{
  "num_hidden_layers": 14,
  "hidden_size": 320,
  "num_attention_heads": 5,
  "num_key_value_heads": 5,
  "head_dim": 64,
  "intermediate_size": 960,
  "vocab_size": 4096,
  "hidden_act": "squared_relu",
  "norm": "rmsnorm",
  "norm_place": "pre",
  "norm_eps": 1e-06,
  "positions": "rope",
  "rope_theta": 291000.0,
  "rope_fraction": 1.0,
  "qk_norm": true,
  "attn_scale": 0.132,
  "bias": "none",
  "tie_word_embeddings": "early",
  "parallel_block": false,
  "extras": ["local attention windows", "shifted keys", "value embeddings", "hashed n-gram embeddings", "a smear gate", "an embedding shortcut", "learned residual scales", "skips across layers", "capped logits"],
  "init": "orth",
  "init_std_qkv": 0.0284,
  "init_std_o": 0.00537,
  "init_std_up": 0.0284,
  "init_std_down": 0.00537,
  "optimizer": "muon_variant",
  "learning_rate": 0.0181,
  "beta1": 0.9,
  "weight_decay": 0.0074,
  "lr_head": 0.00975,
  "warmup_steps": 0,
  "schedule": "wsd",
  "decay_fraction": 0.892,
  "decay_shape": "linear",
  "final_lr_fraction": 0.0,
  "batch_tokens": 131072,
  "max_seq_len": 2048,
  "doc_mask": true,
  "train_tokens": 631300000,
  "max_steps": 4817,
  "dataset": "wikipedia_en"
}
Each number is 200 + 20 x the weight over the matrix's rms, rounded and kept within 0 to 999. Layers, rows and columns count from 0.

# down: layer 3 MLP down (transposed), 960x320, rms 0.0908, rows 698-707, columns 160-319
# up: layer 3 MLP up, 960x320, rms 0.156, rows 699-708, columns 160-319
down698,218,211,204,235,217,213,213,183,201,202,207,188,179,189,214,200,202,185,198,220,211,242,183,194,149,183,193,209,207,206,189,185,213,174,188,171,178,192,190,204,183,200,217,182,198,170,202,181,193,238,200,170,215,193,188,194,168,204,187,190,203,186,220,194,173,162,184,233,203,190,227,186,236,192,215,178,178,215,184,186,229,191,174,218,239,237,185,200,199,202,192,186,190,179,238,224,206,201,206,214,207,199,220,166,180,205,175,196,214,194,237,170,221,175,176,206,217,137,181,208,195,194,194,186,189,194,192,192,176,195,222,203,212,242,192,195,174,220,182,207,201,196,205,228,225,213,259,191,179,204,198,207,219,202,167,202,206,206,210,213
up699,177,199,223,196,188,218,247,221,194,170,194,211,180,215,214,241,180,189,177,204,213,196,200,203,157,202,196,181,201,198,245,219,214,182,206,193,196,198,175,175,194,191,203,226,167,208,194,227,223,169,179,216,208,158,211,208,207,220,204,202,196,177,196,201,184,224,176,195,210,222,223,207,156,230,217,212,190,173,189,235,224,238,191,188,176,185,183,188,195,217,198,198,217,203,192,218,222,166,208,183,215,213,196,209,192,192,200,212,232,198,224,198,192,195,211,204,186,198,203,242,185,246,182,211,215,210,169,188,185,168,220,199,201,212,228,179,213,178,193,205,166,239,188,227,231,193,227,191,218,204,183,217,204,200,166,212,199,190,228,164
down699,208,184,194,195,266,189,200,202,172,189,207,223,192,146,208,197,216,200,228,202,174,193,211,205,226,185,203,201,210,184,206,173,167,261,207,237,190,197,193,172,213,193,185,243,196,178,217,182,218,172,235,182,197,183,201,189,200,196,224,251,183,174,197,242,247,193,216,200,189,185,189,216,241,145,193,216,213,197,229,175,187,174,201,235,201,210,233,173,177,210,193,201,165,172,197,192,200,209,176,181,171,167,218,203,206,175,222,194,197,177,164,215,216,186,213,184,185,196,228,196,212,196,199,200,207,148,199,172,187,238,194,244,189,216,188,183,176,204,200,214,182,198,180,190,241,220,174,213,195,183,232,182,227,194,205,173,207,205,160,205
up700,175,159,198,156,182,166,184,204,199,196,161,187,221,204,216,176,178,199,234,162,192,207,235,174,186,195,194,224,187,219,191,194,200,188,162,167,177,214,229,200,214,165,160,212,210,159,178,158,197,162,228,178,250,204,243,180,203,225,189,197,222,209,211,188,165,247,211,236,167,206,212,208,242,210,212,240,176,215,162,204,212,217,216,194,189,195,223,214,187,227,217,170,210,210,191,169,195,192,220,192,205,188,206,171,173,234,190,197,173,208,190,178,244,229,198,211,169,223,211,155,181,211,226,225,200,193,186,165,223,209,157,198,179,278,154,192,206,176,197,210,177,209,150,227,203,186,181,213,173,230,152,215,177,228,162,172,217,201,225,160
down700,226,178,189,215,165,170,201,239,194,184,207,211,160,231,185,215,177,197,169,179,178,243,179,201,193,216,219,157,184,209,185,161,223,212,226,172,239,217,197,229,223,192,220,171,219,200,198,170,184,204,239,199,215,206,202,190,202,204,224,190,179,224,210,181,237,217,189,212,189,248,205,215,197,224,185,241,193,173,203,167,203,214,170,207,186,249,232,190,218,212,208,199,164,176,210,177,216,187,186,194,233,193,206,217,173,210,226,183,206,194,200,163,154,168,245,172,193,194,215,206,174,191,200,174,221,182,219,155,213,217,180,160,227,149,233,202,181,188,211,182,189,195,263,235,167,193,178,179,210,211,215,195,189,198,214,196,208,236,185,191
up701,204,190,219,208,196,218,203,169,213,180,197,203,219,195,205,177,177,187,213,209,188,224,209,189,195,230,191,206,164,231,253,202,201,184,199,189,201,223,236,153,187,210,162,191,188,160,192,228,189,197,230,191,192,199,189,199,231,213,212,195,181,204,186,222,201,164,227,200,209,215,183,180,210,211,232,190,179,177,177,201,206,212,190,205,214,199,221,190,186,196,222,192,199,241,178,158,212,194,188,202,187,216,186,185,205,198,165,201,181,214,180,204,221,205,206,193,202,204,225,197,220,211,230,206,181,211,220,196,183,185,175,209,201,193,203,203,217,195,182,191,200,222,198,151,223,218,191,254,201,194,216,216,185,188,190,202,192,224,244,209
down701,222,209,178,226,221,194,219,191,189,215,185,206,170,236,211,164,198,177,199,153,202,208,191,166,231,197,229,228,183,221,180,159,196,187,187,216,216,222,187,215,221,210,213,207,193,197,175,183,216,228,225,204,210,214,178,179,199,167,246,205,198,217,203,179,191,217,174,188,198,196,206,221,183,174,193,206,218,209,191,202,197,189,180,180,215,236,192,200,216,191,203,184,207,190,196,176,196,223,210,190,176,206,184,222,166,174,222,198,204,216,193,225,207,191,190,214,194,216,201,166,196,214,221,189,223,212,203,220,173,220,194,209,214,193,227,178,188,211,183,209,181,195,179,196,174,226,218,194,207,204,195,200,202,196,199,234,224,218,197,196
up702,175,204,219,189,201,205,204,156,226,208,204,207,172,204,164,182,177,192,229,200,192,191,190,222,177,206,240,210,224,202,197,217,200,195,204,169,165,189,186,222,219,168,189,223,242,199,178,189,213,205,162,182,188,222,220,226,201,203,192,242,196,172,170,211,187,209,188,218,242,215,197,169,198,199,221,203,188,185,206,156,177,217,176,233,192,192,176,188,196,178,224,213,202,191,207,156,201,211,234,175,203,141,224,176,183,231,173,219,198,207,190,242,183,186,207,207,199,159,208,202,182,197,176,188,178,218,179,206,207,224,206,202,216,236,236,175,213,192,209,211,197,198,189,208,187,190,202,164,183,186,196,191,213,210,190,208,173,216,222,169
down702,175,185,255,203,213,190,196,182,236,172,174,208,204,203,175,195,196,165,199,202,200,198,191,210,176,222,230,202,201,205,193,234,207,197,192,151,198,215,207,198,259,203,210,209,176,216,191,204,223,204,156,206,153,195,199,218,220,167,179,195,184,204,210,166,178,186,198,194,241,228,204,183,204,202,199,229,169,220,183,168,212,209,187,189,197,210,208,200,181,198,215,180,186,227,185,242,197,201,210,225,199,199,232,186,174,219,220,208,238,251,213,203,164,189,206,164,207,204,211,213,194,225,191,228,199,202,215,186,211,218,223,216,233,213,195,175,192,179,186,198,192,196,189,202,217,219,185,197,201,176,171,240,219,236,234,207,205,216,220,154
up703,199,226,214,223,203,199,187,221,198,216,176,207,184,224,200,202,187,189,185,194,201,224,210,217,209,228,164,193,154,224,199,196,203,195,166,224,220,197,234,192,180,175,172,195,195,200,197,199,222,182,230,217,173,206,186,196,194,179,205,196,197,205,166,173,195,197,210,202,168,189,224,203,200,214,184,187,160,214,213,216,192,191,189,166,186,179,226,204,158,199,207,176,232,222,180,206,229,215,230,209,188,191,191,245,196,184,200,188,195,194,221,251,215,215,235,181,189,157,185,183,201,221,200,219,230,189,232,247,184,206,193,208,195,162,242,174,173,202,196,241,235,172,188,189,179,195,204,197,217,157,208,198,229,185,209,198,173,200,224,215
down703,201,196,182,212,182,179,171,201,213,162,202,187,200,227,201,188,197,210,201,185,197,198,169,212,201,210,165,188,185,209,177,188,149,199,197,211,197,171,197,177,160,184,203,253,218,208,190,185,193,178,190,179,191,210,231,202,201,232,184,207,192,211,172,170,184,238,201,163,211,165,177,198,211,188,204,196,194,192,186,176,198,208,208,188,197,212,184,179,203,183,198,163,179,217,234,179,193,203,199,190,228,230,171,204,210,177,240,207,189,177,213,181,231,203,206,186,169,161,221,173,182,233,196,191,191,207,205,203,216,192,192,199,183,164,202,166,182,185,199,210,162,200,228,211,197,218,191,191,209,199,227,210,187,196,212,197,181,195,203,213
up704,200,184,196,199,167,220,262,185,181,202,141,170,217,158,197,202,243,216,229,209,226,191,221,182,246,225,187,210,219,221,187,184,220,181,218,175,176,228,208,228,201,200,229,169,184,177,138,197,169,179,184,184,212,190,198,171,217,205,205,227,198,182,209,228,217,219,210,185,195,211,198,201,187,215,240,224,200,202,174,216,211,224,212,220,218,221,228,217,185,213,222,202,220,197,224,224,191,230,174,208,223,217,227,209,204,176,224,168,197,178,199,205,184,231,185,225,198,234,193,207,202,226,220,219,196,177,200,197,199,224,227,214,193,196,182,214,198,180,196,197,226,207,211,195,223,196,211,190,177,179,237,175,170,192,193,232,190,194,225,206
down704,224,194,186,217,196,176,230,224,225,200,156,225,204,187,184,198,226,171,229,202,203,192,199,231,203,150,195,230,216,190,225,196,215,218,203,173,208,183,183,232,189,205,222,195,177,184,173,198,189,206,203,207,199,212,201,204,182,195,176,198,211,180,204,199,234,203,206,177,206,185,216,209,216,230,200,184,188,225,201,192,220,237,199,177,136,230,225,197,221,229,171,230,201,183,214,203,202,228,210,215,184,243,192,152,210,206,182,203,216,186,203,225,207,189,209,236,191,223,214,218,234,241,185,169,243,200,179,196,188,205,228,185,196,202,199,199,190,177,181,193,200,249,184,236,196,178,154,193,190,201,221,237,169,191,238,242,224,183,178,211
up705,154,207,189,194,210,194,209,214,174,202,201,214,221,185,218,198,171,197,174,206,192,243,208,188,203,189,147,173,220,210,199,210,198,174,206,215,173,197,228,177,198,211,199,207,231,207,203,163,181,188,196,195,169,189,204,214,196,211,235,199,170,197,167,189,187,237,187,154,173,190,198,176,204,189,193,210,209,186,209,208,203,194,208,184,251,167,176,173,198,229,196,171,199,170,206,184,189,212,184,203,229,221,188,188,213,205,229,204,203,196,186,221,234,187,160,198,211,172,209,201,227,164,223,200,194,185,230,214,178,198,163,224,200,198,175,219,208,172,200,220,219,192,205,177,194,211,207,214,198,224,161,194,197,202,203,217,203,176,211,204
down705,215,174,212,193,184,149,191,236,196,198,178,196,185,247,223,196,200,194,212,201,233,199,183,202,201,211,181,195,206,211,176,208,206,185,184,199,231,197,205,172,196,215,183,194,216,208,205,200,200,208,241,202,202,219,213,202,207,250,217,220,190,217,190,203,209,212,177,242,180,223,189,208,215,183,203,207,201,198,223,199,208,182,180,184,186,210,195,202,212,178,204,169,185,212,188,200,187,204,210,175,198,194,197,194,177,225,207,207,195,209,166,184,203,190,190,213,215,195,176,159,164,215,235,192,173,185,202,217,214,206,214,200,165,232,219,234,206,175,220,226,192,214,210,208,199,193,187,197,216,190,216,215,158,217,205,187,187,210,160,162
up706,197,220,208,181,198,240,227,218,180,207,211,185,167,178,196,180,224,195,189,198,173,179,171,209,196,181,189,193,178,209,203,221,230,201,209,187,219,191,227,200,181,179,188,189,250,218,175,196,190,207,212,178,187,199,211,184,176,183,218,208,205,199,225,184,237,165,195,189,187,187,200,169,151,211,221,232,192,198,247,222,193,212,223,195,170,201,197,186,190,204,197,208,218,187,196,221,163,165,223,200,246,167,203,195,175,215,174,214,198,223,178,249,157,203,196,231,182,206,185,163,221,174,189,161,219,175,229,212,204,208,210,235,196,210,205,207,198,188,206,142,198,192,195,179,192,174,234,210,223,206,193,225,197,171,199,201,250,191,198,243
down706,194,203,200,222,211,190,220,227,179,177,208,201,176,175,219,226,230,185,178,204,205,196,197,232,189,210,195,194,207,171,190,181,190,179,162,204,207,221,219,202,212,183,225,207,203,214,199,177,238,195,194,186,150,219,213,193,208,207,208,187,202,187,182,178,190,204,193,170,169,221,192,207,197,215,200,241,199,170,174,197,193,195,209,175,170,214,219,213,169,171,199,241,189,228,189,203,177,219,192,204,189,229,152,165,206,198,205,212,197,205,193,209,171,183,236,185,197,195,198,249,192,219,204,173,221,172,181,196,218,207,168,194,198,208,197,208,204,151,198,191,208,216,218,175,208,236,213,184,205,208,208,195,211,187,201,180,217,207,213,170
up707,221,199,209,199,202,212,227,189,193,204,189,210,199,192,222,201,242,190,171,216,205,188,207,205,188,190,181,188,202,214,178,225,198,190,179,199,193,215,217,211,206,194,213,232,189,176,153,191,216,211,226,186,219,228,200,199,177,174,188,235,194,213,161,187,215,205,221,220,206,196,224,226,181,213,229,178,195,198,216,187,175,162,193,214,191,209,189,202,183,226,192,210,219,211,210,204,185,189,203,230,165,195,236,211,183,211,213,208,197,181,190,227,240,182,239,199,182,202,197,224,235,186,213,219,186,161,231,206,224,239,179,203,177,187,208,183,182,215,195,182,187,185,216,193,211,179,186,189,172,240,172,200,191,190,196,254,232,190,200,201
down707,195,182,215,235,221,201,159,204,192,193,223,210,204,189,215,153,245,171,173,196,191,186,250,214,235,210,209,225,181,206,186,208,204,212,233,207,180,215,261,209,196,226,222,209,218,194,180,159,192,217,182,202,212,177,160,200,214,202,167,189,168,224,201,213,147,209,186,210,206,196,207,196,167,200,214,198,226,174,194,149,163,211,203,199,166,204,187,202,163,197,223,201,221,231,203,232,194,239,208,191,202,231,201,169,206,211,191,228,218,171,195,194,167,184,204,198,178,226,180,164,228,178,186,177,177,239,181,220,209,208,197,203,173,180,194,203,224,244,219,197,191,181,196,198,213,188,181,195,204,244,199,219,190,177,198,214,215,190,168,222
up708,198,213,224,215,176,218,228,165,182,199,229,179,210,210,214,207,177,158,174,196,166,201,216,218,201,192,185,204,231,205,168,193,219,199,191,185,217,195,193,249,195,185,203,175,155,175,234,218,186,222,195,197,167,194,207,221,210,198,175,214,197,210,167,230,199,151,210,176,186,189,196,190,207,223,211,200,185,217,196,200,204,187,174,220,206,197,208,225,231,160,225,208,231,203,206,194,156,172,209,202,191,223,223,239,249,221,199,196,187,196,200,172,228,204,201,192,195,203,214,233,219,184,194,180,227,160,189,232,228,173,183,198,234,235,189,190,182,197,194,196,196,232,215,181,209,191,209,168,200,172,203,234,200,217,219,202,220,213,198,198